{
  "num_hidden_layers": 13,
  "hidden_size": 96,
  "num_attention_heads": 3,
  "num_key_value_heads": 1,
  "head_dim": 32,
  "intermediate_size": 256,
  "vocab_size": 8192,
  "hidden_act": "swiglu",
  "norm": "rmsnorm",
  "norm_place": "pre",
  "norm_eps": 1e-06,
  "positions": "rope",
  "rope_theta": 1000000.0,
  "rope_fraction": 1.0,
  "qk_norm": true,
  "attn_scale": 0.177,
  "bias": "none",
  "tie_word_embeddings": false,
  "parallel_block": false,
  "init": "normal",
  "init_std_qkv": 0.0776,
  "init_std_o": 0.0152,
  "init_std_up": 0.0776,
  "init_std_down": 0.00932,
  "optimizer": "soap_variant",
  "learning_rate": 0.00817,
  "lr_mult_qkv": 0.4,
  "beta1": 0.95,
  "beta2": 0.99,
  "lr_head": 0.00969,
  "max_grad_norm": 2.0,
  "warmup_steps": 124,
  "schedule": "wsd",
  "decay_fraction": 0.763,
  "decay_shape": "linear",
  "final_lr_fraction": 0.05,
  "batch_tokens": 32768,
  "max_seq_len": 256,
  "doc_mask": true,
  "train_tokens": 120900000,
  "max_steps": 3690,
  "dataset": "wikipedia_en"
}
Each number is 500 + 25 x the weight over its row's rms, rounded and kept within 0 to 999. Layers, rows and columns count from 0. Numbers have three digits each. The size before them is the row's rms in percent of the matrix's.

# layer 3 MLP up, 256x96, rms 0.269, rows 29-173, columns 0-95
093:448478533513514488491490482493500515515479475533511471511512520560459541491461503490528504498543468566466490512485498553484461481535464474531497510491482492499520465484520476484466509540492477512503450529485530492472537510520467497487458512504501483531522481521526502492507499542498496481
095:557540508514541490548525511514483499500477518507479503482509452522543514447508470495492487520547529503475480478543516506515499466515494517519516507466500496519478531525459486469512514505484505557472450518495482504457482480509535500509506472495519499516499547510441456495490463492502498494
084:523462514487505510476507446483506516551479506493537530522469522516464525493498497474504500548467484511469497465502513524502493507521521483492490542482478522491445505499447460453456514500463520478517488497494528467492523465520540490483491535513492509502512485519476525508542475507547495556
089:450512468506539486525491532476471452501480459483478501470481471516503519479492518498459481491510480467464495518485521539514525498520437520485499482514532550466510485480490534559529508522531494447490517518472475506499520494493513496511482541520477498500526466523486501499527527512514489557
114:505470509539518489473490477507527534515519533517490464468484456539510505506445515493507441508496502515505481485514499513511511533501472487528484485506505524461505501506460519469497552475535504503473557474461471483520535480489528521535491475550555523512497524525526509529487510487526506539
101:499467492473526501512515531534482494445512492494500468506458499479501518528489486502444497495455512493511492498499528478482424532508488478483496524484494552501491495524492473486576476511496530545498535456493486476509483500485444512531469496507489536486483538505544472508475507513492486506
108:500507470470498468511440476540466505489527501546507470477481477490494489482453469484459496467524465462465522479482484519498431493455487532501521503547479529497541549504524491494468510507503501510497524482503504477496512513527517515461480479494471535495527519504531481451476513510499489516
101:509453472505495508562552514506491522523522491523444464500509465526518450497467484489524512527528504504510481501509512479501464475539495526563505486511490551486514499484477496526529484499521521504476511478531531508480517541498512522508515480538497518510493527524486500513461557465465492530
102:557508505512496511502501530487480492526498472497508507497488518494478534491482503476543510500488511439464492527478467495537487543511526485494498495501534514444520475494471544482463495544510508521430487459482549458514505492504558479467454472470504511492521485496473506526509511519488507495
102:480489506512505493539475518527521515494443520476486484540510512466463507532541460478507511516494510513491493495486484521491447503518503509484487525518456517485512463568513530530509517515522494546453510465501491550511513515487549504490491479503519475502490530445490539529482497518510517448
097:517525521530555511548527462547494530451513490541531518501499497462492528554476476532544498501478479529448503497522543499527492520499464476463502488458517518505479496528511524514502473467504479495501533511530500481487470490523482521526466441518503495486512499514509481490497506518540512504
089:490527471512524508510459472544526474504460477476490472509478434500473548507487494465488498521506522474473502491505538516472521483514509480480514453525452472465524474510492508530529524477499531499494468523443478490500495549531477517470538511496497506456497530507509477503492465464515519503
081:502514544518539517508486496444486505504509513485489476523490495494507463514488544509477546501477494504524494504556518497487491491518502535481526438496471507528547531509507513483501472551490538504532461437460490504500545487502488505446500501551514512489478523501525528505494529527525511477
104:483489476467498500514477469500555498517501503499481446467474478472484477521537498506471498493501470551485497516513498500507513516491509480499546506498505494519537487509531464486477527452494509535553536492507522526459503528489510533497533457554497465486459495466494506503453508526458499545
098:467482472548502464505471511487490465498543501548490518530510504487516510512493537547469478493536527521491479516507520466517471503531503502514491491443516505541497487530529471517473541501519483497475510529481538539474518521522480531504500463526488492547558495505520519506477454545506515511
089:451513499447483462507518514502454493525488482514501494497478486469491506520502461475495543499496478506477537484531495518461480488522494481514474505521522476523531505494503420524466490516527463541529547488492501549481484480496469478498493491484468461436507520508531514499493464496479484480
102:489489504525446562542521475483494525508465519494500483497463488468495484483526508550539503499554514529526464493500463486490495498522508553495479508506524461485521510486479488525512494462509488482493477515509489516446505471554474474529554502502489506512510501521505508497516510429506536508
105:495525471464463516492499486464511544449525569477477482500528496504454502511535498532489507537490504533499444499491480483473491485513517469493549496516520464537452504493473499460509525461502509540493443492522504506511471512489523491512521484493497498452503533516517491481477476520504484467
104:475466496500523483518438476465496489541480474510518452475533512514489521495516545515507512512499480539492493545480506488469482512496447531533490499546469445538480526503507464497509503518506505472532460509469512538464512496506490501492508548483486540516485527472522484479449520478507502512
104:504490528501521491461460488548534489510484488538491502527487507537469501494509484497503477506485479507505544500481462496486520542498486514484514518543484479500473510488465469513517507529559490559465474508482520526471532515519515531510475469506518505547508516458561473502503479516446536478
082:491495475520519483544527469493486476519525478506516515515489517497500489500489462474530489516467513501509576513493507521512518478548487492565484523497508480524468558429455488531534509507528520485493469500476490526499525533520476491514523453502488517491523482518502478522514494454509538507
098:469530520490483520464486513470494501513474447484558516466501514468488507512512522484505489460503461528485489495524497446518479521491554487518455513531519518483554531522513524510480488459472533496527481453474512525526503498508520480487482504522496492522458516508525546552479499515476473486
092:472501507503527489556501464513522489493507509512519523453465516528497516495519481497508541484462502485538498493500504496454506505458473438485529526506510544490501543482500510507469524541514525532501485480568459488515543536526508488480488490553482486536487481495522537495484524474518506478
095:534484490449455505510472504454513493535495493468510490520510512482469492518503527523522510505515482435486544508493547523509527459513482497557558493526487531506528499506515523549488546477499493489516504480508468475492508503488482504532496531553471521479515503507509509487467507501521466555
109:478478539518488508487537470529488478461536519478513458494517483482461495541512504523469482487500481435494528462492499508480515531547531516478504500494527554530509510501498521509519497483476490508479523480505531490518504458434498478494538498505515515520459537505558493492492467508537480473
097:514472479470498519487518512512471512518480482489444551507505515478522506520517545490502494483501469533529531486547514496518515446512517519465457496491504513478494465524492485570504536502514495471477478493499534485499500513506474450433449512475465481486513485523505495522504461507523470520
099:522482523493476547485493512490510493482492559472498525538460506503454514537513477529510467518520481490509521487519462467527521480473512502519486475546490534515485498477490531482513507519471465487484496585479473484529538533526485526521512487507489511491514548520549498495461494481511481476
112:490514505512502543424491536528482475535487509524484498538509459539513500476501485486496474531473446485524511512466473481506551487494490473507475455532505523503488515501493493517491516482518515503494500458468544475488482536462522467524545528483496456524474502467508501536522467511468512502
100:470516479523498510504478498509509536528485552518498474490463507490497521522492483470489521514459558528511523498506516530508499514488447527548495531507549466494497513495498478526498511509463508458518497482551489493498490550493546503477490502512507542466501502501533535530508556458550505521
102:456517501465498465484477505498483497459450457511487455525544527487522534519501512478528519493517529499462484488503509487524501490484493502507532495501480480500479492517507483468516450467460471448464499513521509486489500487524462511509442573491483495482489496491505448533540482479470507499
101:514444512499507520504481456485492480522497576522523484508539481528464482486480479545455522496502521503521491468494517505508509535501510528498523474512502522524489468504519514461483504507502488485490517528531527514569480502484479514450477496471469499477552515513503469489478488533563512502
100:502483446490460528522487539474514497471491504501457507486509549522541514523484537500488482528498554464479520526460505516526541507465528517522519517463507513467532475475515509490515528480466534455440513508491514505507515516549533481481487532525494483516481462488521494514474506489475507501
089:529509533539513483469459473459465505484501519518567510491473536511557512467483493500507498509496498474460528538451546504488479484487516506486558513500514484514478529472493484506508487492493507477466461489506545487483541509508502490553487484481483493535508493477504487490446496542479482486
088:490526508484502517510506521512543507475505452453519481555513523554468503512509501480503496509492517513509512476471479521478557494482525472501533485473522507510520497471513500495501505498496523514503507565547480514459507512531477543510442475493551492528521460516509502535455473525518471518
090:494482507500467497490532523505487545489447461444527487472515532509527521505512509506498521524479535576507484507505460470467487512452507545467449468477484486515493479481498471510527515468537481487544478512493485456486530497485480498515508512502489473518458504496525490466523507500491510462
105:492503486461538481493519524495433545483484572522451511488500500482476509502507513487512505461482512501469550470464505524544510447493488532511476498490495528514528554477505476497484485497488498494466495513482524463505515533557486543507496532494499503494527478535528506487485526481521484491
103:482528542531504488546496509534527531513455491511485518488537477511518487496522468470534467542474484509542493522494502452536539537509473496493494495527507491482478503501499491454487531471504519500524525478469481569487541475491544529488492456523468532497490488496520492462503511484477520481
093:490516522498519533516526522465513543495495505494489543500490493482509468508478530496502483487485441506500479514504491505546477505516499491445549589463517524525490525546487502507498521469541466507488467490534514538508517470472493539502527528524526503478486485539491518478501497530506473470
109:510515548512513448509527501530480476467489472492489476509496495490517520458520475470536496517450486488505497499518487522541492529500506441515490484511507487535474554461510493550515499499493482463479479536466480515507503549534490469517506467485495447542472510528477510531527504479464516493
092:504530477490514524510439487446491529500498483533525501515505477493503509515464500517507461510479497456457530501461518558467466457473500519489517495520483505521513510498515483492539525503519473467532531526506505494465509514533478479457489492491474543458496560522484481474485528504529534492
103:520506467504509498502526485483492490550512489567461515524484490505553488464470523487507516497499475488508487534525484533494479517484491448481548527518483490460545511529509520530495526468497468495469487471518491469514517476526527524473454479501532492520558490490529495523482503458469523519
111:501453530484459483484509492558486508473525487523496484527495471518479487491462507468512512508510471456526494503457447537538515499528542502504500486517503498480483484497508516512539478525529494514506479433499513546490510465498541494492525522502540480479452516479517511537467485478533533519
086:527487527514484527531552483475487470511469515446537487507493514461517484529516535499508482466530555534518508487471510500493491527529477512490462485470461479523496468481510515498465570534462510515517538478523533480470507519487524484509542499535468499504511484488478468507509499519463504516
105:478506504497511516462485497495507497444513467473511558511463467531499512471501534525476499500508455521503507507459504485505502513510521507484445514524466497569513495523528502542500505494467476495491545481514515481498535535482494467493478527510532517521482539532512485521444462516461465500
096:480501452488492472553509496483487533447565481485487483495501486522505521488471506508505501518473489495496480481529505504510532489447479495517475482538498489459496507483519488475434480496529540538498467498488497494499443495467512547515484488528501471523487475487471522479525496458549492534
082:514540486531551504480457528517536464506515469528512487494495519480512493513525477478536482490498468515487533445525484554555480509507524517525511497522482472501533506538503478485518500454534543506507483469469524502526543516512456475459499511478485479454482484495510498500502509530535485517
105:491531434507515456518496511503506474575505493503501498457488489505544535512498490473471474535460477494485515477474501531501512465475505514470515485509522473465482497516499468456505528496496502549535525508478526481489515516504493508529477443504506447525525467497516463497480460508495501532
091:522529554532526440494481536486496476507559484484506521491519492514532493493523542498497540498496497476562468488499540501533484548505510483496524471537520519490490560518479513476511513470463552486476500551533503504503449487530495499500491475513495485480500492501471490504517529488507512488
099:468514498467490482470494514492493483510509499529478496499463525428500506459489496547509499498475506494471513434462499484504461509525474514506511459502507474536520496448507484473477519505502492529494519510542452507526498530522515501497517564485549486479531501494505448482450506485472496496
094:498497485535534514487483528521549524513491508518479532457510543513468553480473460522445482539501480481505561454509489545501499543520542491517475516506509514485492477530477505518500461470489470535492463491477505532475479511495503502525492518479506483468500527516500508522509509521486441510
104:507476505461484486496527540532490491469528528483467505458515522515487471524545503457492494507491495491485512473457492521486466515497505497481491471541454495506521475531495511424494513499416483530488508485487477484481463555514503498491505478520521500525495554513502534510497481528515487523
093:487505498503508461516501498463487525484478490511498503460517526478497483497478494512546484513516484477481490520480525502502494522532478549480540512472463454501482556542479503496487490510480468536485423521532508475518486489482531496467490552499546492514484537513460535527483463485509509545
092:475509481509526562529486523508492530477548515509470457526485509503490499517483519553486521520511501433481499498491559491464497503482510497501492537494471495509479489456505543492468525484523485488462480461507522498522536485481514535501480486497468499525525507441491560499466520498495473491
099:516512506494552506516477508556513504520479509509510506501474495518490500471502522525503502453481534473513491478552470486491488465551524535504531483494537489503438462521468478518481466491453511498475499494470480469515440547473504500537492500457503493480498488524480516528496525500491490553
089:505500538520489519513545516549563502488499568480495476519473518498505469492528482488506483526494486487537500512465436534496519508512526503478470505457476479523499461493458519469465529497476493456531491515508519513491532499503504523505485491503439503503534482522515539475487516495530485467
125:522503495483528489524530497522494534479476503485470483482524501470490494543534515467502509499511525541511494487487505482485489534518505548456477589490496521458533528522486534491519555467528478522479503488474537474493503541524527530516477496482477506503521471477469486451495525524525506487
087:496501504445538464464524500513458500512442507544499483467477534530463500493481506520517472520501505496502520480525497503515525501498520498498499534522466504505506534566518533530511508518523442507506478501520485467526464562550521490523538519502485508475491496510474534507476478506486485538
098:509487523490518501518533538489550499488515501539467506474516472498488511543526488487548482532538546522476470503526536465458468520505492524513466513503516499510540510488508554495530460530541503501486481479489505484495500527482463509552495475487501472530497552505484531506443522492507487518
099:502486516435492511516502513534496501530487502497502460514467498491516441524501506474498496451474510518455485511476477474450487485554459520525490513480509537491501519514506536537478507553494489504489520483516472442488503478508466496525473540505499489465515455512484516472446500511469514503
108:519485473504533552512542507514501539516500511519543452501457444529466526488490511511490514525477482529520513454473514494491500514517552511483539540470507497473500451499512502483485530516489529508490518502460471472487526558513518509473501529493483476518485486474489504479496435493470486498
091:521468488476481506505520516502524512474501533478484508546524498498501562484520503493479479501532540515486512521497505527511503551488471485481489455539489531496488464501519484567534530453475520458509507500477480490528483510528527500509515474538462517468568491492468519515539519513491495476
096:501504506504514532438489454496493523455531534574513477484469464515539493504549477522479504530506544485525518513494495545530510507535504471494482558494487509494527502491503458512504517489532514521525489497508499520486463506515472500471481476494509563517496484495503525464511511493501529544
106:503473488522456511486503478462485470527500541521497547509492502488461469498526509495462478503474511510454508463502520501501499493474464525497504503458538507458480437474466509501475508488496487520491476462505497490510477508486510465457439448457505506535534474492483480499471516470543512507
101:462496546498523488518498445498505514496466516552440499506492481528486495480551477503509543487505480455515469529485523533516488483508517488499470463529467527506518512480513566505480432488488462472491509473497506507507500492464507478494538521476530524555497502525501511500466488502505507496
097:467496507463476488528496505500556507482514486466486503496530508541489556514513531481508544502503511514529447499471527502504543453539490481536512488513506506502496506498511469525503464442510495479462499543484499478471488535479545517486496496502508464534499499501510512421483503487486495462
100:507542463514471516494502484505461523482522535474461542491526485500498515505488511520480487463483507450506439507484536495490488489487499505543475501479506510531474520467499493539540513472465499480471475490496540497513494484426487462462521466526536510517533516506503539511548501506471490509
098:515526472501524515455499492466500476506488502511525482543519495509477501458464520524491481519504516476520518515527501445518502484517470523554531505546476523511483487536512515521507484519486479484522443506516505490547459512520485485491478524466442496523462458513511483566491473490484513478
098:502531471487487485511515533529535530513486513473488489487488506541526578534538489515503507500524488549497524510525525498533521532463510504532498499495544476500477491460469524468493491507506518501488500477511541478449486456500456512548473442477510519490529491545491494492515496497523477511
099:479476512495505508544528526470566470491513537501526512447522489554515494520505543526515446472515476530522511527509538519506526498518516508505497508497535509506449548477492503520509503470500456490535508493501495499480497524455528474532490507508517528521527496536504544518540495521498466480
104:495527487520505505537492530538489483481532486496480492477506486510505497498480512519499538519491475456499512514509565503474492497535510478516508483461516486515477518567507521504477502464522526489502509502529534472477508520460524526509535531544532527533444524467533516490533475535509441474
095:556518532504529481479537521493518472566536490511492477533506523505504512491468483457469487474464565482548507479517492547537497513517503512483527464508484503514551525479491507496490458499557545496534467476496500514490502511489500497518518493513493529498462530476506543506496484505496509492
120:495515507452473469538521478487461461533495498465508487478483525513519511496477489507512556510511525495529542473498498462526502476448482489493441424481522478513503502504509491503526487495484485493526519465496515524536473522536505508479500535467439490526517481502485521508501494448489482490
100:505523462511514518476523476502495498475486515462496481505521456528448512538503474507483503490513492507478497533549476515477512465498513539526428508464518474521528511491486517519490523526479466501551492519506503500478463532473476517501499516523512495491493492483544519547549538565501515486
097:489522508508510528448507488473478505453521547478495458478496484474478456502499520480488473516534482501473543492450499531511503441474468496498422480488476531501505459544479506529490488505517514484496475501474511492538511483533490484477533505507510514523512467513463512545499525522489527490
092:540515521502482553526531498493514468484479478460527486516489510497574536480517515449481483490531518506497486484556515502528514484523492490457524514479499464531515498499493534493537503471481484485506494481492524451514522472498503469500485485510471487457478489540527492568484496479491536518
109:528543497488492473528511534494519472512547543498501504465487452463442531525507518514506527475529512469490526487494503504458482481475451508499483457482489503513490482499530495471477457500481527490523549539452512489492515483470503519508487531503492501495548497463531528463494455519488496482
108:491488514531495506502518523525477502511484511496540507512506432468525440518491519523523512473497510546486534513518535521528438530510475468535474491504460509524496504534502483502486509484518492481516456492537492449487490524509510499536467461492523507477486530474508458479509447458505503476
102:475495506492534479470497522517468491494504479476519492488528462487527506505494466527510443471488494531522535563498518514557530519492518541505462508510522552452516504539492485466467466518530516503531520496486491539485485463519477469472501489505470528495524528506524538504528518493488534526
083:499505489470524477478487502472472492466470527492497476473542477479492493497553499537494513507494548508512478519483531505512515481514504517485526513473520497471522499507510478506499443489461496555511517451522495505522486517503518489480505463499450497486496517522479419471485460464550530538
094:502503505522492510507476486526460518505472551480504517455488480501487542424491492503500521505471431491564480470512516500519506519485481497496509543478482478550486509545503508457480498468509534489483510539503514491526466510516513515539487503509488432499477519479500542496506497492513515524
242:448512487514503519479511504551559504478489529501496518490504534498474504500545517522523469510490511500519488477519473535483492520509500497511521489496464519445494452496557474500517507511505541537492508483478508542475557502467519466525495510548542509500483447531511490476524517526537496509
095:463516487514526495473529495485498512478500509535471485481496544510545504523532468543494562448509533463505524473489485542503468474456474528463479517499480517493452498485466492498531453479489555523508488502532532496502504508535529463471503506504524516508486512506476481539496533489505489484
102:497472529485485496503504464489448470508539490493511529483514484499439513439532520523516510501512473492482497520481481463504488494483483497494515447493466500516525511525502536548524446494443490483503509509505484466451491508459498515554498487557488512494474547500519505485512530497486499471
094:510456490558498512525493483488501505504493469516452485513526451523459480487522542490530459504496514500483508511547505521495481532505473515498519473471480490491493519471508513553484537513453504486538436506524551529481490480513499481497469505495510481508512465492535552554493484511495503522
097:526509523495441497490494487536489498500555484473487452536496495500472505508444518525507495470450513474488502502523501543462503512478496509526498505510532507564490475484511485499566519541450513492499512516516482497448535508485495506474495515515522534464548499502473518488514508519490531477
101:518485564488505508541504488465523533471506517454467498566497491524488491468534501496474502483517484549506503508447455519496500507496490466501493481544499531511503509450530501517556497480495483480521516549470485517543526518532497509522518497536501487516522454479487483517513479513510505471
090:525548490537509480489498450471474495499514520470531537510504487523509533501514494509519478537499492512492485473519538531527543471561505502472509483482454496507507478530478484492436491524534470540495490526503524526471527462487502509548529502486486485487514455487494521496518492519565504495
084:490516491524522499504529523524514495481458515513462476483474525488505466485537524525551566476539504479511483519527443473513482516503496482514486497466525492505528471469503528503504503525544495486489507513481530548527485478477564528466475536472483501483475496488471469514524533504465516520
118:491458522535458514530503489506514453456515465497525502542477530474492476521507495467495512510450504495463481470491507536503445488471501447518522500481472519471537485495488500491509500566490513448492541482502456490524476528540487475495493506514456500466500507488501516480480524473492484505
094:499510520446494470463490512489527490561491488538437530491477514483495500466488480482505514517472491515510463488455537511438498467520481495477506491515461468500475483505510506509504543509504454483445470529517504486508500473516502475474486510494530490496496479502550518511507454490499535454
098:454498480523495528483479484457455513483514510485501528445516465500470496468492505563531513489457488518501500514513520477500498464527521521540472484505490540516511523528538476422466506503525548472496515522472520487493476472486516548520510503523492489493542484518508469485478498519493509512
097:515471562471506547504541500535492502524512442502494485508462582486515513507504536504523511489467487491495481522462501433465496469517532490507507517496489502504513453491526531515495516507457500516528500515517525518476494513555511495491476503465505484453483508516502471489482518469512513476
100:500499490474512477502480488540490503490511556480447473494452464497464519465521483483522487525510497456474556500484485528505536506490469453491488450508512434537510499502514531509513482474467529510488494545514454507494506524518487532497469537517494471490499521493497541490525475537488502488
095:477507493535552487537490525526520474484466517509498523492545492496472484529489473552495517501475501464506543535490492493520499532511542490485467507443472480574494509501496508507527474496480500494497491498524481542478497509504522470517562476513461495481474549534511523509534501503537507495
087:514520524492499479500492504548458510474499488515458511534468511522501537475577485462479485486490502512495500522542513533501476515517522472504509486529428497522507489524492453509514495483499496486489478448492543482474502492482453483489489482493498504481484492491455435492488455514481538491
106:529513491514505514497514510522500490506454453450490507524483534503484478507481512470511515515551499498513470479539564499536518472493518524566503488489518513487509525479495516513492488545479506460460522505498520458539474498558541513536500464488470480500518491537519511517485456509524493481
087:468544502473530520470492487459512472553480494483532500456514504555509495516506471510468491514477495528522523502482530474498525495519498493536464539542516504447502495492508495541481512488513502500498538545476510518523499457445465553491458460492507506485499497511529541471498500490522493493
099:493495464471484481489480511458430520512486506471475515493528502472500516514525481561511477504471502511441495543494482513533489507510488511538522460537467481503513486490499469529518495477518509462466428502524489435484520466488505534502511530520487520480475496513509508528505524487519491485
105:495500517511549535518517490521515516538482562477481508514474526485498528513490487516551502509481534505478462486518494521509502483501444492488460438476531520509504475545504451518502510481469514466508524522534490464487486499502461551535505531505511499507532524445483499518464485491515514488
102:536471480513475531493507470475531550513481528470471477523480495517530558499492482511549504518502534477539495492489512540482503510493517539455484512540502461443512508521477547508444545495489478509460500491475467508505476488515485524486518474502496508510493495474530529549512504479502505521
096:487487507456480508480496546500507498515488492505511547502547509505468507463509534484520526499526524495446495534532476495469448509452510505455512496499533487501500491463512472466512495486473502555491518460480469535504485541453497464482503530498496482478511471491490497516503519453534490553
098:530475489477508493431539507498574535502459528530496504512493547497511538497529479505517467523480553478548477477519511534477494474497481476518513486497503528511469503505465515507478495497459491522479530495473493480491468492504521509527493456508509543486535506484523511520495521548525536491
104:480441484520482500510482516471498504525495461469521465482491477529498454534516522481528476534523480490455490510519516525484511515475510506513534479523525566532507482504484503519529485493527464524490501533566496480470501537510512538467518508489524485497520489537511507508504495502517563549
107:454520489492483476496527500474521482479506508521516509477500537504529485502508509510528460528555502538517501462523507493485460532542456527497484495504531504524537450480536466505463507488484513461506514503464482467484535497455472438495522530504518475515461470519491489480551503485492509482
103:485498477502524513508520533518476505522506535473513541512476511470529527474486482488483443524485452496543519508495502492482535469450501458466497491488513488545473465496481500517500482468543537522493512515456538515490504522510486492449510497514516547509510524461503493464529539527504474453
112:525510528485498517521489502523503533516497505497516503489522472518480549489484532477505533480536515518506486488511496498467478500473528480511492477490507429441480521541466465508484520498490501525494572526514494484567486496540524505461484497546472492493529535476479524462517532527483492508
108:511518450519497493514450452477490512498481473510462514530507492512500424498487480520487475529492508506485543516491523561476517478505526531484519529505483492526468464448500437496475528489492475472506511502505512488480460478490460502488504514522529522516522474509505490518498462514538528461
097:522520516475489468487496484453485505489540479483492478539488484460471487492486530556480532448507493483518534504492509499542530510497539494483518493534522524543522550461481536494522538493544488500510499495510548481533491501495474490489487493530533521491470495537491511545507529488496517556
111:520499509507491477496496481459509480507516510518496476498502527483502516468461525501496515518510434494478462443512520512549503526528479496459538499475517508487470530513514529573442486499508437483525522521491520504490490456493499472566485488496547525515492499510500477497477507508490523495
088:478523516511482552479459524495503491505487478522489479494538514484446474516469515457496490475518518445502502476487494515516453493517521478548489484536446470502477522530513510490481468493511547497506524500498488486489486547500458483500478544508504502540489560469484496539464494522513466503
097:489467480540465484499505491498479552447431507486520462507530477517498507487530498482465527514477506517498456527489485474496467435477488529501509467512497548508508518532470510522513462467494491492482498539481527483497478494517517531504490528493479564489471506510463486514477510477482478527
095:527499506496515520504492514532492490518494536495525492532491506503525494503490536499491494491493493520539515533459512503538497534525492472535530528524539538494550501495499527589532510510485541438489472493488539486498501505452505444521500471489507513480462472495512500528531511532540484505
104:492519491450510475475519503535463485510480519521467504545507524503491475502488496579525538523514524531510488521489485511519502525499411492488549520474466487520511503488462491489486528497472531522463503537511504486495498475507465495516499487536507479474491513452490483502480471474549502512
096:508503485483523485488498501498507519504470486507510506512543514509516508517482514492494511452542491496463475513540508497544474493483499496477416499543459494508498532492490502507497468522519497457467496462532481511524481494512464498507489579506522491547458554547504465469483494512487523506
097:477552482506492526497542442516475504481498480465503457482506480438465479553510507523523517491492545491473521497507496466496510489531484482489485490460447484481475491496509524509549489513537480514522521500436489482536476458493526522504547510498498461506477513490520488526525506484508497494
101:481465509496485493533511441508509482502460521451498484500485534443512515485521486512469488496496477486487499504497430478540499473495438494510497470502522497508451519502483540481516500479474492523530495524521494536451504481501483509459472497440509508525487495515501513529569506491516517500
100:496532499536498474493503507503509542485487485487508499479492520493520519489480468529521454488581462540510479494494508508529503518491535502480491508424496509530538504488519500509536562466502480503519484483514506493496497499479454486540466491526546503454532495500483444528474498503511509479
084:510520483489518487517496482497509553496478501492469478529506477514556483520490468532542478479492484505486498515516466496509527528482523505474502503485538467462520485489530449479495550448527481537512452543522539514451494479487496529453477459505488467493484459501528497497493502472532496519
093:540531501534511539501460494521489475496521449517481464491511515542508519482434509463509488510489523490453543498487465482508527503484474494497529499479510501486481473480499508506514487510502523508495493497492450538514536489498470515487463501436518474486532517488457486511529544443482537484
106:513502530485497531496509539536530542462510514526472495490504494513466489526533516461458508445490448486496544496520517525536510502497484466508560528491506502490516561517492508508493509510462505529507502531482512542496520444462532508525491508508528460521478541518509503490513497529469503517
097:477471492515508524502496447498526531473494482454513489508459510528488428475504530530485511497445476514506517492452501551510474493501527536492494519500491444545531503508516507519479502535512514493517510481506508537480502514450466530559471485524483514491496473528491513452485499498486507492
099:514488492470521502468472517489521502482453476482513502468467488480475517517521470516496482514481513480498537490490540474481487547512543512471483515513512457508471455490511492494453496503456516483533515503545536510426459507507508529473509467499486510511530518457527481447477511490460491513
086:490484495507506504454515507526524494514508524486517499494464492472473507493435526527516497512525498517490441491523503462499528498472527473507540458487464532466487505501511471477482491502524527531473490480514485461486470452513483447462502489484535515501520511458470496446494472523538545517
135:502482516466481493524531533487535466509508493493502527496520519482462520505516504466460528473485506516488505476510514545505489502503527498494558488459492480455494491530476482471546497538511502556536532540492473478521506502541508495484473494507571479490550513516500529475456517520475489528
095:499494478546500508455495510453492432472494470501510484535513461478485509516486524549512509515486492519460513509502463484543497514517485480532506494480560510472520515524514467494518497459521478493536507535472512520536481518519464512527484497460504541522509466518463470513536505490486467467
103:513453502510512449520529447484531501503545513539524504494511490499464505519496487549464486498513530492508546505494479512494477501495483443480480476467466528494500458486465486524476481528498511514464533510501508521486492476459514513482485477581529462495540522528489508495483503521513528498
096:477532522468485491493461511488517518524533494517488536467508506492480475526499482496543482492475529517496511440482453505507511513456499533478506512529477448527501521487500506487513487482457509465488503529506521480556473524465534535510479465558508471549508508486469468498520513494495454483
092:514474461477489530498501502507499501495531468532451522468472474484511496472487521491527509501511535518541510451485502499513551505461489509491459475525499475500482486519532550497522471483515500550527491492544534502511526469529484523484512479496542515511486520544464525465503433482498530486
092:520489474537506530547485492542474520499472531518518464482520510492509524543545465533512486521503458494541495505530482511468514506511517514511485546514505478496525497473479528503446510524481555490567486492508511495509514499477501510527547522477540484517510494482470485520537502524492458463
094:497481508505496475451530508481473490525515523524524531504471530495506483487520521510509521499454521501496488475517537506512493508489487555483492501473522565475528485503468538519502537486469454495528504549488511521515534471487555547532459486492492499478439504456490477500537516498525510496
089:481487526481508460497461493497528526487499503486505502484508477504492468454488496504514475525509499488445477416486524508498506512469522486473533531528483562462451510508513513515483528509507505535514513528522521453484492545508559488540469482499492486482528489487490473474533487462514495493
099:509493502507466517521456507516485511501469499510475522499478515501522512488450508494463448484474486501494507491485477465483505501497466505534492513516523506507485440486521488573486505523489529514508456498514436497506583476457496470474522508494499548530460515498503486451485493506497493485
100:529501482485488506489512511512510484543500510551521531527518493460509467459464490498485505498481490482520530458501504546516539495501521488464424464507513463533494530479510458504476487514521522477445512497547531499464464460511488508534466511490509512534514487492508475445516485492499511499
099:508471474530505492520504518528501532540453478486510526507524525495513475429513545493504514473531488516523498442484499488517519467473475506509464452488513526483488468515489512477519447534479476443456527491525524510499489523557503517541543482499516503485525503490500496515484518500480488484
111:546457489515481497490491480480485490539498466453541478529460486483515467490513489454505500510530507500532546521478478513507541531475523507480515492478556499502554527505506510510491459514522448511479546487491520518512493502507502500483475515457496481506529488500490438506536473495490552505
091:523478499524499491535531546496499522502524533440506481494530508468508495541462487475486475516500514523509468483540479526516529522547500510489491554459487508467462554508490499489498490500523477503534508498465501504514558505502519483506512494510553495482539474503503512454539481487507454461
093:461507527501511485499474472508453529538504511529507494472466547528475506495484508461522515480516463468499539535528526509471511524494472493496563510493499543487487515449484509471464501482517495513494482489500569484528483485508502505514478493531482456511451517524512489521473473500533454480
101:478518517500528523542491478447476498501484515491503524505489544479506519502484500505507452493533492458550492480532506476470479480509488488499509520456524503487506454472533549493449530480440485482490520516495523481464520458493467471530543468527485504496497545498481525501525534485516517519
095:503452488527506470481468502521563471481526501482513511458523480549467479520504541463486504509493507500500512521505467513450512489481476493488497502477511501453523490487488506467511448495492523536508498517507471523525489522473529473491460449467506501426530468485482518509475472492526506491
094:503489512507490465482507486460471501510535485520602497553479505500493457486482509458477532503475492530506533461503496489452483509507471462495488520494503520475534485478512488492531500491466499521520474488519486498516484493468445486475548461485500521481478466494498489484459522523512483529
111:500535447495517501477446540510496494515455507519524470518502478485482511474503480498491527512492443475504512496549503494530513477503509504512550491474533520495495495490535493495481478536491453479472456485522496471465516511555523523510478487503545536490482503574522518494505524471517517523
089:527505482489529501489498545500527521487500470490521494464488517486495512488481478538557493509474508485481481523461498494515477505507525507543516517512517532478532462507501501457548476521483511479531521485518477460514511469562442536498455490489444502518501500500455525460487450508504477509
101:476507498500518500476521485493495537456490518455495481514506535500514538553489521515493482492467492526492487493517521479505544492501475515464510502461493489543529523524519496467489568480509459486490480513464497499510506495518490527454493538479535451446493483519512468507546466508478554513
121:476500499535463532474455496472469447473561533540516461538453502524497476498514470533473501516492512479519511499485462493503516511489456511507551511487519486523501492479494509496537485489429503524504503523463530517478512470532517497507502478501513471521515497558536489504502499505482524495
094:505480477461478486434529455519465493509474463506525453475489497527498517478525485454542490509485460494507497462477489515500509483537506490490503505507485498453478459462481531503489455497478470454518510530513506483493503500491486560505508474520493529472543471467511510511504498497489472449